{
  "intermediate_size": 640,
  "vocab_size": 2048,
  "norm_place": "pre",
  "positions": "rope",
  "attn_scale": 0.125,
  "tie_word_embeddings": true,
  "parallel_block": false,
  "init_std_up": 0.0197,
  "init_std_down": 0.00291,
  "beta2": 0.95,
  "warmup_steps": 200,
  "decay_shape": "linear",
  "max_seq_len": 128,
  "dataset": "wikipedia_en"
}
Each number is 128 + 24 x the weight over its row's rms, rounded and kept within 0 to 255. Layers, rows and columns count from 0. Numbers have three digits each. The size before them is the row's rms in percent of the matrix's.

# layer 2 attention value, 128x160, rms 0.206, rows 88-127, columns 0-79
099:134133133124123122147116146094091144155102089142093113124161167134109109154138177134130127125118137147092095119151149165120144116103130107139134119180110133094143142185138117088128164105140123120135110129155102121124137123143116174071149127
093:167126144137120158120135181120087120147122136132144135120107135082145110101115141109147169122146139160125138111118153108154138122128109120118117069136170132131114110077147121113165116119154116111134114109160090104148103111162148171126090115
088:162069144109114116147093083112163144099133078125148132125110109092130114147156097116149152132174111074121134143144099163145123134146137132178153157123139122090132141115108148119128111141166123152129105164149117118128144148120085137141144113
105:150101184143157102127149109134109135110119149108097109156131172129135149126111095141112165091118150137123128106118108181105141116137169140125151108165110183101148137146102167109117097093090122074127158135094129172116132098132127122135144117
099:102137096121125132128144109179148114154157101094112124126134130096108096133143146144085094122094118149160104195150161138087155146061142146142117147112099127097101175149146161121140096140134125127158185085140130103112140140109148162125134125
097:144151137140089109095128088086120080136106110092085121115138140095113140180130085160129143142144118138112112129161120102163116134155080131134116101117158143141120095149120142162091137090137135132113167114163105138155140067133151123140137113
101:142080182104139087101136138113151122122161100132164119144127173100121148139120139127139144125105100124078140108125136170112174122131164122113100090133105085113196158135120111083165101132134134130137130126110105127107122098155088167082110150
091:113140093113088128135122158111116121096109116109133122153109116103121147106083123140151144151153141145095141113118132116150143113153140068122141144122142145107141130134109108131077150140156143174135133145109110121117106119165154115150149147
092:124139102117091135142119199118104123102138142131136147147131105154150122142138100101120155107114129113157164121136165134124127119146122138129162123117145102119130136117135145139114109152079130103141141117151141104149106196111087139136119122
086:159133127125114142135118126104135111176102104178116163164118152114136126140168114121134140170160122157101078107093152134135178134160131160099136138145090126158161121143121111151126102127167126160138122115143107103112087160135091121130069141
103:126107159159115115146144131137123118106165109113160109097103152170126085118127125139117151117118169108147159129123178093114074117188137130127143125174136130092130142149111134131133106179088115102121116156128186140128153124120152113151140170
092:142106137125139122133168102141109129133120125111117108128144149092151086138091120095127118136154133180158084116115106068118123112156132190157114117105156136126118132133143129103123104148107119133095077098123138106143133149154139182115116138
100:127139138127136134161136154138135186120140115130079149136120166128173127096137133152070143141141134157109144121135094136141162073113129124158152130186096115088136105123168131109141129096149133153162178090117117108120131126085134130120145144
079:122125169100119109132134104167135155154102175157119073128123126119132131122153146156152157100135112176094178131161105183154146105132158099099149109140155097138126167156100102107148168137137140132137129128115118119150109130136113106136105102
094:123108114106121124169131129163094102140104170130132109113162146164116144106104142134169157156163109114112110064150153121147155115140120145134086068100125112165135115120112142111138161168150149120134094166114123111134120135158097152079130137
089:138126127162114155158157141112130144112143129126130112145123135089122111131124168157101135110156096158160108109100163148113202138161134146108130142108095121125091159109129117146108159149154093154149150104099144102141153110110079149127146147
094:136100099112126138151169151139068132135136106140137091148099173140142149158115177119148138131131120146130151109101086108136124156116152126120123157139116146101092136149089110119105120153116139149128125111116137124119149135119122118103161098
102:127134181126125119161178157141127126125138114174146130140180147199111100154151097123157118129120128097137084151144130139119131134160130137133152133123162110121091117089155140133136146121158157109117129169121143105154119116153121158098106100
108:147142132113141107096072132130117115164128134140202107127113096103133105142112151117129098135139104197158131142144173098143121111162154111134086120113112106117098122106175083127118088157102100152149122146117123164093146142090158127105092114
096:111122193170077135128116098137110146119109141108160114091116117121077108125138147149163118132138121120150120085155108123159152158154109148104136076107121117107105135123141169123135150118119101127108136128133142111139150159145172118158116165
100:124150094149125151110124091118110152100129107089115126149135115160119116163142081111156111101144136129129135125116095153131103151142101136141114143131126126127106082133167131139137116134087107111100155109137122105139145188125158138119090160
092:120165099133087100090117136105121118125116098112160126155144189068118132131113139135140124148108130144121144131130094114125138139105110127108121132151161133126144109140124155156118112132135136175105147156078111087103134150177146130096124093
086:098135094105122141123162136129122133123103152106088167109105133141175097127112083072132120129135140145154168115162090111107101135124163158128141086132157154128134115183133130160116135150198097141160097110148128128143163124132135118128123164
101:148155139113120139118131161108138086139138139125089111101133186153121123131143134109162143162118146189139073114126123127100127118135126141136146125152096136098143127139166140171108193145082140170129142118139165158123135124119095109131098126
098:169145112151129066145114137122112061139169072108092106122120140104107110125153105170132137175150123110116101127103095152097112119133103162169111148154118120093145119122159150139140115143106133124114113126128156159150179099083110147132112091
094:097132143145103148121114104163128105127143135146103104110056139151101107118094088111139157119166156153119094118141149094122150136110169116139151161084140097131118101162103121163109150137174111092134108120136096086135129172120097103142078127
099:087177143150122146163108155120144121127163111134134128101133115108180115111169085118105146148129124148106170155130136142144126139121158098161171091158147119101121153152093109138169130157151163126121107146145184113137160134127140154143079065
099:119116132100102151085140139123154143102097099122138107122127117127128136125137092141129111125149149135099104104082133140127073103153098136132120113129084148168153132105105114114131124124139166119142160138154101105118129143134094145174117118
096:119179121124131124142090153138127160129197141115103141129118162118121147125101129121168102154126134112153129138138131123147116161146117155144179097138080104126100168128149168172122141131150097111172088190109110121112136136141120146072144129
101:155114142101129157104136160181157118129164094075120123100126106125121089136142134128125129116099080135159151114158134120125149103145102131144151117140084083056120168164178129099145106117100128156116117128136172110132161116099058096148137142
099:109131110114125138122177167106128146130126112126155137120118121140107169127128126113110115128112163131138137124089137113144149122099112120150101069133114124121116120117180177137134127155114140105131160144122138121109108148116081094134154152
104:153109142156115164137139146086153106122124136148121120160113100075125176146181157141140080133109110119093150136155153111127115103163104129131140150123124162137151162112114146116095079125134156148131131064118128131119083103152120154104123104
094:107158083156129167168148094133097098134129112106105098122133105147154145186116075105086144112169183096145086122098152144137108158139132135161132164101136083166128155139119111151121177131143179082149113114135126117130182136116142117119165123
087:148157167145126101128113105138082069079117133155169116119123127122135137100126151073117122146102141135102114146106117178113149127121099137092111140179128151119146120123123143149126121113111135128144133135148147160128106134164146093149112119
112:117127124127109124106119124116131097145133131118150152109092122088124126138122149098159082171106136105148153140104117102140138158133117170094107079110095113081116111073112124119119092160134123144147135101129131116131128126127135137101128092
098:159137131145079143097143155148119151133177155113103159111116168101078115135139159176150103117102107128092125122158129085119132143079103112113141133092134144122118132151128133140114125107129162139157084113115109168161089139168123145112147125
091:135128101153130123152121151108126108136139151185135113119118108165136152096114139104171157142099157104136151133133122167108099138133202174135087089140106133159143087148149175110105164096093154110136119102129115167081118121115143107143098141
100:149152139118128106112066143127114149162089129150146110136128121137136106099154151115130160121098123179118104161095123144117142164188125140152110090144111136151091105119119120088130103110106118178155126156130152157087097160121139117123139129
098:140111119098173129156100133152140131142117129161124194136161093163153101145150117103120097138075118138124137101118100104126140082115109141160143183139158109127115108160111132108116140112133098093096115132101146108139133119143148155097148085
098:142130143130128119126154105105135141142094151158118164095138070134119153123124097158147131092141123126093090133138127120105130116156127111210119113111138109153154110074112127148153115186116145159101140115124101128136152136107151142156120176